From a checkpoint of a small transformer trained on Wikipedia: width 96, MLP 256 SwiGLU.
Each number is 500 + 50 x the weight over its row's rms, rounded and kept within 0 to 999. Layers, rows and columns count from 0. Numbers have three digits each. The size before them is the row's rms in percent of the matrix's.

# down: layer 4 MLP down (transposed), 256x96, rms 0.279, rows 98-143, columns 0-95
# gate: layer 4 MLP gate, 256x96, rms 0.276, rows 99-144, columns 0-95
# up: layer 4 MLP up, 256x96, rms 0.27, rows 99-144, columns 0-95
down98 079:502495497426422450486413483557451507571433465453524417466495443530465388554516388496535418502446467511485471523578558429487521477527382532467518489505536547554500488500578519507552483423461413557500520526467502476499459483529528493585494546662493596563543503495545480465395476542475494465
gate99 083:534529553554482512502566502456516484515364589390577491495541516456374509414440444433536477513498537440477524455434539496468517577502549495494507563439474478539532499513505536492490457565520539400531509597523524479594515463607420566538468542511528509420573457535428486533495513603512497552
up99 085:533452541540504610462493466519467491533463554463549414396542477497495509506526484519382480416519517539466446562460493489546520485588499449461405583485567591542531531443502523520547485484556477489474510476470564454476549506475430427521507470488565554511378456562445395465637545449497564483
down99 074:526512421500493414566490533590483404483532509426460441476537556490562470421606497494508495517515528478478513503557473545425453486508471475518585464488504452440508499565440408424506482495501467553437492583520443510464467462491473496508595518515377558485514549544596615544484477464414368497
gate100 090:495478545511475413524448490517505552441563598441500442451546464564443527494566449536545452475546463528503457489547384509513543515525420555566511488489475613501545488521572473403558497435539545473577481479563579432476474502504472432493478426521492551472474600597481557543493390583510534423
up100 083:538446503494500528477573545378510535591436452504468527452532539461545566591525520468443529560391553494524573486489556453575538393502597440503540413503571456461407446547471550466517474548440465532485574486528527482500466557495497514415531506498433422526502431490540491396580545488460530482
down100 091:479524536529545540538504494517494525497519570443516428455512444512469500463616566529439463520609505583540479446575436509545425523487477512379498509479538488506570551499419549438558580403593479528495488570538520516520505426468579553586526496560517628553488567475489576536507467466501574460
gate101 093:511486510502507511478567544545532486491435449530538523454429549561434547522521466621495534519470530519590545412518541467602500476525421509455531449471476556476474511518629474495638518619583458494425550563468510512456528525554478506476594482522477458444545529636507545482460515503485460428
up101 096:473519579478499472547587511506566517540450557508493395507499501532507605525592535461485477495472503390489510396504482480501457536400465526536532588460509476538557496539534560416500468621470516531513542563504544555501515585516609453445639499486367524529460542494484441531496459523476522505
down101 094:484461513479446468593600560522567480507548548480522427471461470493539514546474506413444441509546512414444498493521465444444512505395484502535544550534526456483433439486458404403430466574519488485650485397419469580488542504485493529419549510546479543533496525395499461463528466502510592503
gate102 092:521480502486401565526448477422492475453587468611521435530537421543480470506415481586507579439511541507580548480484503542458520503447451537448633475426451445595447496563496482460531440539458440521431519489477543507508515429384444489440451426513555502487486489552480492475478503489618446481
up102 098:557536532451446518619520421503525452568517435539544484492504435431525468401408502479470658442480581495520467464371536502501518563491558528562458472530524523503486606547530546463529438523493555520459499504552505446445529435471510448537517481461478554473580496538479491474520451391445406496
down102 098:470513472516468509528470441559507533500505402528445441567524489484500552456398507429512556528510540411552511501480473466417470514400527516434560477510511549489511594430452585457543468655481511555434515501397447496416530515472529476541476415446491401516566595497517569483457436447497489534
gate103 104:524456439540487546563471454514402478412428463588437549581514494525547452447530582622479529495450546457501471435561549421471500481460509477534520564499506475537442632542440495497392448416465454574486495557466517487546517411582560477517472511482573552533536512464513532503529488490433434559
up103 107:446456469554483553547510470551503566455521544533399427609409500540559504466421549482493576531433494417472509438475613570492394500507465570547497532543436466472442501557493575457442479468405491493534448492484450543477536542447556517499515445466460486446464601509514421503540493443499406567
down103 101:415605524576571536473393591458491465566622518529460487471492483533426525444498534438442511496428441541531534514488501492435562490494472426532474476504533538483477453515528580466531464528468548466523522436460550529477391485484504563490471542527447480552491429655436558418557456526517513420
gate104 100:428553480489431551545497593490546474457591530566452562505595531473468573564451552432474579494502392532515543450485488508516501501482513482545569525533520389605543473514464470502447466481465440504548505551504548456580467537491492510469531515538554496522563402578572560553496387474619520532
up104 104:597478433584488499481422447576449486538455445428508513540512512536481480461612453562544482517564613503493454540483466443448511511513567484457453524504433644415480471415524543541571508486523553554413540522448545496470576549465554449500425424477519490484460579434492488506477555506426504553
down104 107:478520444537542491522485457532393539576579528428502439556441449466515537431469427471533524497475605534410507509454470542555485468446516478516533578425460594387452539429568480450431491478521471433467458537423491549555574513464484500466482477534548433567465574476590434527490586545442519491
gate105 107:544442421507457382529561575451486576487509476478502534527551540492589492490563553527555457459560441499524519519552464567541571513462502518492463553502499542487457504584455487452483561507469419433410390486516550606496401435508505470545522404446553409490563474565437507537451532526585475543
up105 102:494503556513524532464481526476476552495619513520540569533476475462520429538438547457526564506476395514406551494499472551486500569587403474493510548511549570487500441508593486509518511495567533551586490445612502490559546517571513541458495544479570521451418516514468493506653539632428494484
down105 108:545523567475579607451508525535479397504631507409438482502466490525466510671504484589529515521463555504469566508512502450434481519541479490446533414546516489535440485492484468484586444588543539506545459442490542505616559440523491516544420464480479491450483593513507512509547454558520563480
gate106 105:466490423410520520583505560556457465552538472515518519475431591431518528496558444565515507553500595432449470463418478474511496530505444462546517467527598449482533530474557581481553491419456441427423427555509487545532491560512458426424531424496521511530493454421425435517487450433627505458
up106 109:600504618489472505494483442453573522474467577482535438504601494549421457548536546415505474528521489511611479494591572524388484417484514510523503463537510516540487558451420410539484494515505475569493598498488473534517424535458551534492419530511463544427461596545582484497530554509404505475
down106 117:561532515590458429526512447440599339500650508488478524507481491563533587562485540516495501545455553549605522466488563556490541497452417537474485479565480504424512477501445466500560529564529510516528530513513524581499559485432487555481519487496548513461457598485571526444511522360511506512
gate107 110:548473548560522464437483568520468456572469524531520495458533563583530502463481504420418507489472539471509438497544562614432574580547530488533538587544483505568496506475517500513544514398631540494580475476508610528612438566515487469508514536475547494543536557447481498543564447533448472381
up107 116:457525434405497433365435491465445470458445520568506405422528541452458540515485510532523432483499418501524501533476483450515593458490478505466519440457447538515599549533600432478552576480452514570439495490543552492488507462454511466525592403558459451466593477471608537477457515521475488572
down107 107:465449509612570514527594599453510452485451469477589529494584475542538427512495488429527428457464398485486525469493580402511501457422579549592469566449545511497481502514429583505471558566514506476561457504481529462497533535477444425421514411522569394557494480454457529563491486497478472494
gate108 058:411382424493494467477502432510449549545463532498528476496550511508465492561541546550564535512434530578460524562497498482514459469482409589418453536532520564572585471493396429458501505470440527475538517573489468439499591585441574495411451463466530575471427482559503560512575463576549468481
up108 059:489509548454616535525423525473490481486551445498524489425387496499554463366483471469493488485528426464402416538577487525487455586538585482613503519466496422504449489550504576550613514501467466436490470459476462448531426498516455505599512449514479516524449458393558501496534463448479548476
down108 063:557569556528466529504478564492484482460509461484511515542548502493508468448357608554459509472458453433527492413566419511531542581499427320541565488457519559562539599534580512528435443529510500521500517501482514557492490470508484541533460525480470462552538457488494380514433507500423559431
gate109 122:517509533462507520517601484478605488521487484406554560526490504547462545477507465402528504561501512411474469461536512602579495570539478409450560453565619416469491517496424437482458513483537629476500434445477526543520464495477590559492451492436567471520502511576440504489553487454517547395
up109 119:437460492588507493453450604548419520545531447515442445459511605469537490549632618479522497503563568541482472497527549558475494418498488507470483492552501390513450569539487466488526489457469588507545475504560484474492566538524511527455558468499513531541564474618521553370532520489502580571
down109 111:536516520490651533498477550442488525539642408422506440493439524503530453458520457457480517460546484521476481517544522527546520454496495497536553460533460439531465555440472399449537500542440505537469506578444507455527524499499486469548589502476489561608531451539533476386496571411515388397
gate110 100:639517518471512457473547520492468416520488496476450500546531423570452539485477450491430456566472544534590435492504478549484484495545547444536567397518542547476559462434513387513537507457538480480478475448523523505454453581475558558491445413529451536486408595493590410525556483599543565465
up110 112:426582492494545462402481444520419458537552511507524490545548482475533439457537484537449540582550497536507505577465542529500482500532461494554523481550451533427531396514392440485577433449561562570431578495513430466459456579472511567518406496505490444399464541465563525468559525520465601423
down110 101:446486445493483518545486519486537522547572584521526523533421484435489534506446432530495597441599501483540460499534470473563515434568471443427455526459589453501469530557509550446420554502463507528521421514473621600559486449488540492547517611556568498427507499510447407427486439398484478549
gate111 117:492563415538502569537534383535554580584441461423568518453535497539493544417405533531542573486522489459470515465483540414465523507577512486497529567573520529528421418549510500482542400548482488497398473473556483447535497480496533537572531507573518567491483510541498463561553451422453538377
up111 110:389610466516447530522449534510532498585440381453567512496543507513453505506448517509557500528448504522462491494517533427473537523447501541481505475476525492609466402511452565469555478551461549484452524576558398490516568486480540449532466481523560612452498494451557452488472551567514671534
down111 116:447573533570418455564473527510478459555455503477580482528578444477484445414475515521529497488525469550508470525505551461464412422533449617531421567442502467625490440475465520499513515505555488504609608509450451496512465506484503409505462518497440507478524638382513451505532514433445486511
gate112 098:429536521464624492474530485537456459455543558507432559518561535602519511525482477532522510524479584511539532532529501467367428420476452508542531524537618481441548496571472463476452514400487549435456545474541455567559530531475529459513496549507446514593510513472509502470334451528547555440
up112 100:552476483487418516544463508508488519423410544506478464482456525574513499457519486562527456512462495465419522472540559482460477582557544525580423528499434540500507533453477599508496512508436576543398465589395439535401628510563516498574557452555487508439553506583490593470449566505471448526
down112 092:493481568385517483528541500341434509576513509486500534496472519486443491456489456453488543559388556481471521523493503482517422529472530393488440547496546527543507580448463413552504453431464514464487551510414515351545474509507478455455465499515574466572522484574497421467440493484540578585
gate113 116:530583544510537516586441486567595399505487519521524482558616482540450511440443640510452546552531454532452537531515453467548590482519562535449578516537497508522481533510542483544441525563585513443385577543472599476582537466489468433471538520520522498500455516445496551559518495569457556534
up113 114:545546495519605546490422416508572447492380467486501522512461557527423519439397575498504487514543467561521517487523515450500457489371517575453534498552467637574464522554446473468476534581571436445544525450479503420506468549511496511420392497525464530534507512508524392472481503504458548475
down113 105:402534529462482519503465507552479600481540582530511568506520399603528498428631405524473481469456554447482424592495581556511423471534501445540477512453563478434497392527532487491556514487424480449602378472531442488489532492487561523487471430482435515512434472522465544496517526517496451490
gate114 115:525573513465480527536595443517535444546499407559530485427493468503527567545503375493512454576548562454512483546515503538489585516503472414467636480489503426478606582583522426527507414527515477488499431475490565491451445496483483450440622484494582482522484429567559479514466522462526553513
up114 128:563510517495514574466452378489543478505388566438493406627458413459449483477522395479512550461455451491461501484490466531495511436502520495489536477610513530495454436504568525495493470606482526440473483606429468487482504543526533410584513477518527432448574490536432468542529456423479478428
down114 116:495535433505458527552447477446541468510432533499456437590536471541524562408392519504531435434427524496514460589527444483535493405539544424512519393509546508466479381550435466511415492497518507528506409515556509505461558473515488389502510566645483515444500500527566465554507529480538522430
gate115 098:494454504518500479541477511366477451437572566513502465405492433495440461462574488600525500427430485457533507508533499584461526546597497507526580619410573472513438550509461454477520565538567462434565473553503464533548483487525458586507510428512506419506547410525531500509441557556570453476
up115 096:546525462472436505467500504581507525512495410424371387542457576526550511523510507440506446557514553490555479447434606429490542500443482529503450438563410568522567429422531556464423508482456502528463443477541451487406433449524490484594408512508488535552502568480547493445429460492481479493
down115 098:508527484519507391510485554521497483437470466504528561587452523494524551597490512389534471455462570446520528438495563387437586428517558470537502391603538554498564387559474540429543456459492475448425502439504415511422465545522537454475422536501519565501501464438514492554491441489502474496
gate116 105:564524547455503453452494504522446612527559496486516521496499503470511496546452463487548468527423449545519527415444452559507505417594414483541446611488459587507529527443563571402485467419462519494502448476512459416548449489488501618560506549435454493543517485532482631532530492396523451557
up116 107:425536470605464508543534488575515458472441501496439541502506473484600582454541578562429566483436447482478531534589477483590588607436491464487468477537514394443507454576452446520532551502460500532515489580513579521492471514488517412495512444558552518474513477505506385564418570466450539469
down116 105:498509432615445464458544507510510457502601549517471584547421521500547518514536473589395426506596563393528546439585536508509509533532470449517512496568490465499410478490473496456522433586424462494542524470568485539531551477409505453545474490520538501532391501535530423489496539382522438486
gate117 110:536590585458476552566454474483449504458534516469512501502525500465413503530540528466463480485521487473550486481389398463531411593431394433445542502425458527424474490465468529439457493557509498449438505611413585594521482548468554480421498456489538502492537524447394477419510509575476477494
up117 108:521534412503479482556498535458563518508477525492489542593552426523495482517515572555502565419530490455481538500543526572411426655440469483503505506514425452453486577540518514465402555506400469494477419518488529530473472511468538473535481468557568519545561526510372618394488490539479440460
down117 104:402527502520512534555526462444584528440353468459383486581553528487538434518440519581492568485546419398515588539560492455529502528441574530516499564571413492445502489525564480559551548551421499510530529538526509568482525561473474542513470456434543449532451489493544499520454521578572543483
gate118 109:493509437555402553517524539506538447492576454499480508391577476491503480450453418539511525541509517455450521505560574560452614466564486509501491499566487545543490473462391496575577477507604444511474560530472511431521517430484471541467556551495540463442531566516541525570448592497526660526
up118 099:465530459538453441513527519402559559429517537548506466403530435447413496533457505448568524533554503392450556567493590493419562437538498482492434500571532490406414435455481519468523451483433512544461556479598538471427499410397580483459518568502474460520507567534565510532492530515531517495
down118 095:527540616530588481529531461524434574480442525543433486480457633486472402426523507476529376488433509513502529521524546461525447540417502514516513490493550424515520536459566502439472478511483593432551487528489490531399507443453468505616430364485459521490471506529500422485506502473548418474
gate119 106:505562531512429544535448563472462514529507529505480411548585474502483513460535471555434476462509471395522574482499485465494496439569551520416554571423497637551389551494454446537573531435458502510500464573515533459627542592496488485463405547464508533581455452513518512515542470517403474524
up119 100:454533494511486548532541512486466599543555525501381412525667390496587403400547532471418489531488508494530565480536504521506474455532445514398456505428549478560394488550478422510466499441494533561556495543438455515555528595496519480498488594447509498485442491484486473457505500495482484524
down119 102:474512581467497518463601414551424596484359434485463494466579439455541487491464509392505480558547506560507408591495555464433501578477474510576387481503462462457483476537531502480411498479527486486574557459461421549429493417480466476529513529510488512420504517457514507458472521582552469544
gate120 095:505576487516591554553529550529516477546487603441540459494414568471434519477423428502564499452453570484548514454514518476522560526585415526451474492516480475481418422408474498504554519493524526454566450545545486521507497454523437455499605589471508373562574405484431540441447488544467527533
up120 091:414528510570568646500556526442421574450520536458433510527468480463532497484407484511477471456457570511521535458513516484486528461477435444451552534494498493478507498516414466477402583447485463449458398492534412456496404451513519510489468393569532534506547451574461476473615480563544465568
down120 086:428424457503512463503607500550537545407475393510472372443561531436395503540545511471497531547510443484485462521439504433400470471479519407454447475565441585442567475478502518511549579611521494511504498531451556541472540476512510487458520495439590489507510564527496457497442533581520431439
gate121 089:555635547468471563535470568522463491515563463500474570504425532541453513456548454473534523503502418470478600469556415554528487480506533463507471557394518461465453556547419487520452467526490608460444331528517532494488464468470580449552468537581482447519499443444507412473537464455523469544
up121 090:413439504518518370487513441455466479446489508523531427503582512363432534486475512533466432441469455408448449475447594447531526477508451534453561443547493564537570484549573540500518486503456420430557622467482491501523506466588469589490527483447524509463535428550485610537497480489489495532
down121 091:495547440527524544534455519531507433510591559541526467434441516478513494539485504486524479487484449432527561451430480441566600510484459425352632437523460485456562590570536589546431512479518428496470438507440592485580461437457527496529527478547419455535549502520415506507471558502509468456
gate122 091:530415497482490432449484465506503416491542538556527451520608592509511503466451502504528525406460466530617497482473450489519473522506413507545458494541561436539474535522528541502479447401516437610498445611445489444489601420587402428511534517541435495481450521564508568516518471406502493466
up122 097:459493437496484535527482510519440624489451421438517613557506450588502485548514435495391485562537455559535493489550576538479583475482498406550474409516464502399523494504446482543547542596463554489483524469585448521496450574448516465503522376551462568522528564529579444502549494540506483484
down122 096:459578513523495501547438514409546538536470526512480383568381448526508538580477461512394462568455419506467564453490494543489417550535440434475468511522459491509528535551438498465534578518484475536581495482534448501508539508537621585541465446474487592583556514519421479466513540604512470439
gate123 115:459529613547486569468495511542508507584579442572388484530482552487577425492444561475461472524519485494504545511493497541463475480594470467523519430508521418497494488532517423410428490492496438528461486582518469533585558497481479418455468520550465359577550487589607531419517489495554538466
up123 099:535506427456532474578529543516563469487522499427642533330464427484448566547562484518546570498431510470509481514518511495499542568493485504551451487563479505560480566501473550567447489480499582540559493507417463547405420560563534565589479493520538600464485493516464484552431545448450519517
down123 097:484469507496508540440579543565471466518547525465430604507519597440571442501500538510491473505456535498498531501482497493526463418583468488464550435561529531504461442474475453455482468477502410466455464616504553414603593523388456422449533524597456440524537494565613498517523549428532516443
gate124 092:524539607522536503591514511488499528530487524475482487559534456533528529540486584519456439429539491484485411465495449460469470446420402457596517500493472444466527584573535449458458494492613551493430457488615417499551515541472580552526486505638557531581511448517443428450537452551507507545
up124 093:507482602494491562576572567539508445539503510516474439575486402533525492553492549470484464541573552468532432465436473407477431449463475510585487515473435540552597577499501506447485543484574511525461552458522444460549463554384539517559549504618536504502512460527499387444539492606525555515
down124 092:538503423407554548542549480464556520574486457455545525532572464557537585533456506534469468395541564563634491537464514537453569461470465558527429461515524563464496516434508466509441565508468527512443507457456492559496438547490554554456535490479362441405418454508515516559560419508518498435
gate125 119:529589412575417454590462474467512517528551545576530454429626443528466533466530480515480480419469517561506574419383501582519529518517554435492508464446519525538441544633570592511489553538514469470524436462488427520474541468529480535562476428425547524459504479473500549527488544443546494523
up125 105:540507616542519519515543503475418435452639525659530531428524475520507514520549530475504457493429523430475453468575569463532495501450520518465490388467555468522474468549595518572589533507493518538511462474539497441501544454507463466521505453490568482477612501398562518515446527410566472507
down125 108:548545526564449437475468471591507452431470388540616494414544473532465548452545500514517482424456486562548484526521542482546494509558515458403453422438513457549441547534539571506439531462464490547577524558531494490448555470536488564610454474432541486431526604520515523551406540456574488466
gate126 105:480582492437534586589491478515523417527489536535505461472465476540460518449483446418505457452535466456557461444538514473540538441499468570425455601488564504530488496543495521557472457668505532426456556461508483443506522446461607485555563566528564488475524425576454518537482493507604390506
up126 106:494500538550498452465512437439455514467528561549543587626494533526449469479550470571460428457487535504495466562389533515487485569572526424546568461529512546517572399430537507563567502367465541536487477594441475573477518504526473467510420485501441391475449523430483563458458544531513522535
down126 096:556478558532442497507470499553459614555435530490555397463516507536473477511493545534441520538365507496494544550507453518507459589529505472459600423514495645525485433521466434491520473464568538593439516527465564448572494479451562575469476489525458472590514372496522536450541447494465536497
gate127 135:547476483556534366490459514559454417538455514498570402497491541490486440423523494546563542488460560508540552416511626383551530481589494576472556428562546517493477468446580491489570494492489490461483491506409561439472530489423421505559507542592551487436506472477541430499512427500501477507
up127 120:548624450524562584568445512627467468552510488570524541537498527470515514347485512440485563479469503546482452420491514482557476552552457558475468489498494511506492531530530578590569522546465515517499502406596460446519438515594514500557513425462585482545556538538508581477560451456462472551
down127 128:639515528536529573503455497506426576561385405463480548521465535460516484448523436472470455534463600513500481416523439545552525582585498520582498459506483453555468517552507434580562492527551520449546502499466415484573485533438434526568446475559496484538584560573536513499466512485570421486
gate128 109:438647547458513505468481496473509478578466442417448566430504528411555370469486439536528510455479547505467527539469456493476553566597484643422464559483479516561474539555537503430473464426568519460477482583430488504534483490466465556521524448584525478451522444495427491476512481439464469454
up128 111:538387509506526499571507577543436554538530538581562545451481512621459459520477533444539520547490492434510553474482565508457528485489519571498486604450479475502500515414511516526502593488573477512498495488585534427438427528527571487433597480495543449663511566516462519585532479553519427469
down128 106:501484498472500468538473415518448472543575501508510493458516501511538567524480441552590555445515535475461400532526484564473425502527545476390427480527486520539496573541601423481415433518477479519552465488548593578474420408533510498530500583538471543428337490482553502564525500540462576449
gate129 092:496548480551435554537511521506562465611479561510477473500515507480410483435618494477576371537490434462412536499569482533524503504433508541521607521475593568557470453484509563487601518536497473535446564470417494515532492512388515530549610554465491570475563474529476581453471491505544513486
up129 099:498499477540456490508466491439530496507439539518447537535530516424473441476615485553553497502499422557448559563599471500513507527446497532458562576423509572524494490495403577441515501540428405516451481430567494447558421436453488576481521596411496538541545402598455548464449496483568536474
down129 094:454521455496469467487490459408465559540416466520440562491543536444530463455533467564590459434571454541534455506440461584405520365438481491569467453455488463532437563542488567429522501506525435496420491387514499452465440465466463399509473571492534469527459477509470410424485502455500467578
gate130 122:434518524527540446514454472533497462542487526559549479514525541467440430472491601442616551550435470383394569570465551584570444541495506563557518545509502443565508528516513472484456458468521585530503530465508531512520531481434555515505455532498473502409595474493493459410427438421510528373
up130 118:533490540407518485559514538508467529482589525512487536438516496461480618482580528507536521521536512468493491461499466358518521518416448462478516523476462524455507606511493491491554506528521436449516566344491436522470449439478336561493509511530444569573476555531546523538436518425589459507
down130 106:494431537426489511535512577557476454530565544507488541476565562444409482495509467524469577547439456454446583424484501582487443546543470554444558492509558539465549529499505475478492461432583481580593458485597498540424486489543593456406498569474414494437464475474524428467566523446561565427
gate131 051:495461440513504528488442516547545564475500523489420524558521545547489522564436419586535572437544459552476528505501556557477535439446462483627424599418530559473514536484451520489410489444446492510486414489565438536474568491553565518360465568481512516518429500458489479558564427542433550477
up131 054:450445490492471439589507368527488484510473495494430522522491497484455515606488400624515526524541401532418562509573491501474536448506528503457442507462520540433446531519485483452534524400416515468488449481522426506548548477607540569490583512436556445596533529443463506538531400483480555513
down131 053:587520519515466567509601583515495468488593450518479417568487454416530483463399472482504491571443558519482525489494467532417493593470427496385489473456534463480528481493568592550557459562489455533550445554509466468500500511465443527430505403430431463536527492500565391479561542560533465436
gate132 101:516545537545393524584505513510482482551513432501480520472486468409510492509534552603489423435564450499511539514561453547499555528459531491390450472593464441485376563413573512421541503516399422515502592494521455431417492576457494504456458398477534464511561474500499465456540512532490557489
up132 107:488475589511434577529531522450445416530593451456540478428516529496440424547514450561458404509510459516508522424503501549458527438508564522346493520530493497509489479466485556532517575543419452464444547472533418451481528546455546563468466358465495488480480432424470432465504526600526529450
down132 112:424453427526605480467456444512514588490395493489460501457563488493535423493501515442509531489564517481453428539487556436521496608505493405572524531461504506459499448470501421488419478524540473440546407574527587391601460490552448511504565527533561618506524528456512539482427531452530500527
gate133 076:586446498563485539471441464552485422504459499444496553474541519414535508434410459478533553503490500519595487434395490568470534581540474482440545486549584407522523513541474523549490545445488570527514525470568573411567399515463476532522511527442514478479420493542465451604543476566445515385
up133 077:560511500528540523506497449457532495470495591449489403507536542532465572496433591531551528499483477508449526459486567546516513539516552424500465489547495468542515539543564535479458635577600364526472461491506481571446417457372472513492557563575469476440480501518401520448499488412511419459
down133 072:537402517525484521522465497543544433471620507484519551496487540468526548466422528487533498471470532531483456527440522456485525500463528377473413510508531440507543484498578453578476496503499471532465536532599610346529397522458399527510523482410514413476541392518441492533498455504431525435
gate134 094:447490524442566523567521518482502490462535483522534513419460508514505589484571513547473474553427578496481469547548486584456569517372425496438547527430570442587549524429579523503542490457522535385459546490452503395561512478501488524557483467549507632449526491440481477462433493471539606467
up134 089:496557457589398549573466571522474552452516518489520452571555460523535482507502584512509545478499427508556513520580592492516574542488560449528379518471474472516558557589527503553529533534483419590544469526512463541634427466571455530438477505519504550497481507533460556422547465432400452509
down134 086:405419560540498540480556540388438442572584510526470451489559500438434594516515518535469383456622443539525430588557530482523500472553511541438538435528440488552485529451522485489480436525544437507523524481438511471411601525465473447534536497492573511491519574469471533477460483555542523587
gate135 072:565520492502528391447458563498494502457580443457543477432556608522351505376564492515586514455508577470539467466434489489538461486489482505423633489555577505520482424464461463528500486487512481506531606510437514553544478387484488571477491533509582490459488543499499465485470515465498582505
up135 071:512472490500440564552513475454522545535430580611568546544396384444560537573405530536512542528520426547484516559490430502493452514503435468492446498449437570479480466593535560546497537541500483415429439487543601540517514530532490451511525496485430485569483441497456602564488425510546467550
down135 076:570442555505431512553460557475469482524510632498482523578504509521525558518472535562549531529489386590537586558459506456459498556513510436565497530460435557540552481536505535528520492520512485469340468492521523539550492490507414460494547469478512453559420450399477584491478429390504536413
gate136 055:466503545527566548505508396460562428435514484543476550489439539440550472573539508493587505464546524557481600502506599544480519518553549478573454495550531494521423542463479502412505500422480439620486497430500487473581601468499449481539555455437509524569537471447432637527429526470513526556
up136 057:527469520513517562503466426394489497432501538478448546445473456391526560578542500547533486505474553535475499509451489540442493490525502481529445465539503491529463489494469572358462510495481511670470484477467471416461572441499481417464541425531468541545590540388430514411489495436513490407
down136 060:521496444504519505477468477499555515400444538522532404464545505478486499578485512492554491434510499606472430502420499444435446512490396545526558489447460490512541554539465579433541487552592560491600585446379526607459451509498496411486421422518530475479543468497531430450499469593477462510
gate137 093:468497440489531514503537522548457502459553470504500506543513614508620532463568453588503484563513441456495404508542521545502540607436446428472502593537464478414524465510624524506539523571520458495447503397608496478524540540484537545535494471563521571495517485608519433530438467594477550463
up137 095:541533484493505500518543527568565496523459667428522483483510397469500540495545447481542498551518529620451526452454484517510453520562563477529450471503532497581455530409438507565511527517524561521486463551428528531504495508472459414486550526395546420524529525446493602427416582392453522465
down137 110:507524513511538489459544512489473508464438488505520404499546549504525497504415525440481452594524601528508486580428460508493555444479477493475402491595471550576381522516455604542483476480479543480383430434465434513471386491430548491475508422487575528563590567482531578555517531461467466469
gate138 110:583519542514514422464527532466520491499554420536512425484580465454503554463344390492502490540521519554609522565525503521562598528505446478543575535499505506560548475453462545527467457484592477470483510567520441486591508501424448510526506478422513498507606522453511451462591475576457598499
up138 102:492444575432501531516514493497567513464565535519602503405503489487485461472467451522546498570542476599498485488531524452526561428501526544437487452401604541473547492591494425505617475537415484414453468477471490454553560547458593555487474510480562505447501566586391469448489450495481499590
down138 105:482493534516545541437634583500486503573470475540469424481501535412484568388512467539551412532455469574540570532549455496481553477424511488513523447499490446488477540463498501402474426417511422470530534485504555547548458505604482541495389489517493460465491497439464648516513520556547575485
gate139 094:537500501499578409548506500490506519497541429520571558510533467533506489436501388398531429520474455399524596497518530482598635533532485437510564487476489508509534558433512515556528577408519486530487494538537454530443501441485450413540475496530539481496475527445523457669521515468407537528
up139 096:393546548479471601497512493527536502510485564455483537532443562443432522491476578593474512492518552632500454512470506512454434509438522508467446505498504495547414393586522529399407472520513547445490493467502508497601539563557529551470503507405481526499575485553506517399475478459617461561
down139 097:429576535560501474494566542479564440538605586424498571420476470383437516516562462471534484520480494460581523530484554487545532453414504418469527518581470504466516524523519542516413534572507470499388477498513549465601555523569525419545526425432481491506481554496560424570457452561513507535
gate140 106:570516538495437494444472500535400534564427578440445571561511442544576501504464582460506553532500561515534510491526547547516445601462549424458563555553446457452469462535503561516469562464508539490539564523496569492506520502574541447585650508487550428578499591506432447506527540502459434526
up140 105:507551471513560573547485561530628453457564567502418429461500576455485546454541449472482549506502459510453529490466505537453579380591492478461476456519615506548461538460506444506472461547470483473421573545429512548513459518424475550454477588584424544373545469528479511492437469479527489476
down140 093:585520395556468482478430508490503515523638607528404506557461497473562539483462491476436650566503513507486476498456490513553491539519512407489558568521441529406519519582482534557507504491503577511460537559544571508461438540517502475546550425488503388583517507555468529580533526535517550509
gate141 101:455397520540454501570470543595560502484598529520507502444508542498491439503502401548525563553467445517454467512501570516503576481423573567448438552484518528557508540544477571476396444462374509589543508435515557491514581476498560543502445473430504545496463531522495489587577520457398439503
up141 100:419420488515551512458521590467506506509559493411430390485531554456500510569448527441449487593510491488500458511435568564540444507521530597559493509503449437484512636472522402469453459425598545487501449543516448524453501616483438476456478431573469526493531450472467540483534463443459435500
down141 108:454493507547418537547563489463567522567535549461529532478533523458588469560494495514553509569502467436479457574509566537475372508473600547518515451614554460554505487499480404582532447529492443549529486441493479435525521593483433537489477561453450551500503559403552561556553423517559410486
gate142 112:448483472574528492477487568514560595514524552453470514486541490513551589508432516480529491590470520569595499503481489440410473556577488417436501419450459480496434455450499417429491517493659571504484554489461515505617492519478571453574551552525589534513522525512526446549481472459568438480
up142 102:580515563569582507522508560505489456467559430580458554496468450475502487553369491506478511390449493499495477480547446442566476451487497516541456627555534437567473484555473496551476489414496551426476567513459519475474537480460402557450470481551448513487441456465429411398454434491527465573
down142 113:458461522563490432502570452483509460472528550620507526493454458515481575596450426576512464493502475494450544515542491576419509446521537507427508574470523515512506513503425559519415489401463534483547402408502493550454544537537363547542514422543449528436551530511445475422553444427519430506
gate143 109:496490528460552462399391552492547459490572544624556494499533556402417573485444460481522422465516541493472457506552467504532440456485553570415488550556533553540507528485558534505513516529463553425428495556444591435499581549497455402478456424456528505448494512405446470487486463561548531544
up143 112:534486465585486520434487496489498457429599568687522417542496514490474533433431418463539432439471528438446485467542527477506488514549560526437461514546535542522582558428564543541542482518403527513437480502479612437452434482477505432520453502484560472482513532522438454572498469515534437560
down143 117:534500461517455489437568513504525451422385498454424484501628400547560471438415427481535520454479538511487399433576425459518589496508503464418462491542540477467508468477512577514479521558576557579509475557514506481466485446474463470473530525524513619468428572492491492422536428541490436450
gate144 093:483531501522508458468444465494575501579461458406505576494472489481453460533446526528552504550510527393449532501490522542439529515525566520491499556359543500581532487531502530546420576523608605531549488606442511455498492448475580422567440559468542557490570502464462464535539434502493593420
up144 101:463525391523489510568515548579478521484490363407506443512469471550546490462491440490548448475449481501438544463587509579460467585577500437423525522489474502522541491468499454628502541434488404431451531459415499569494512512533532519567433575391487467517514591506540529551541536492464476453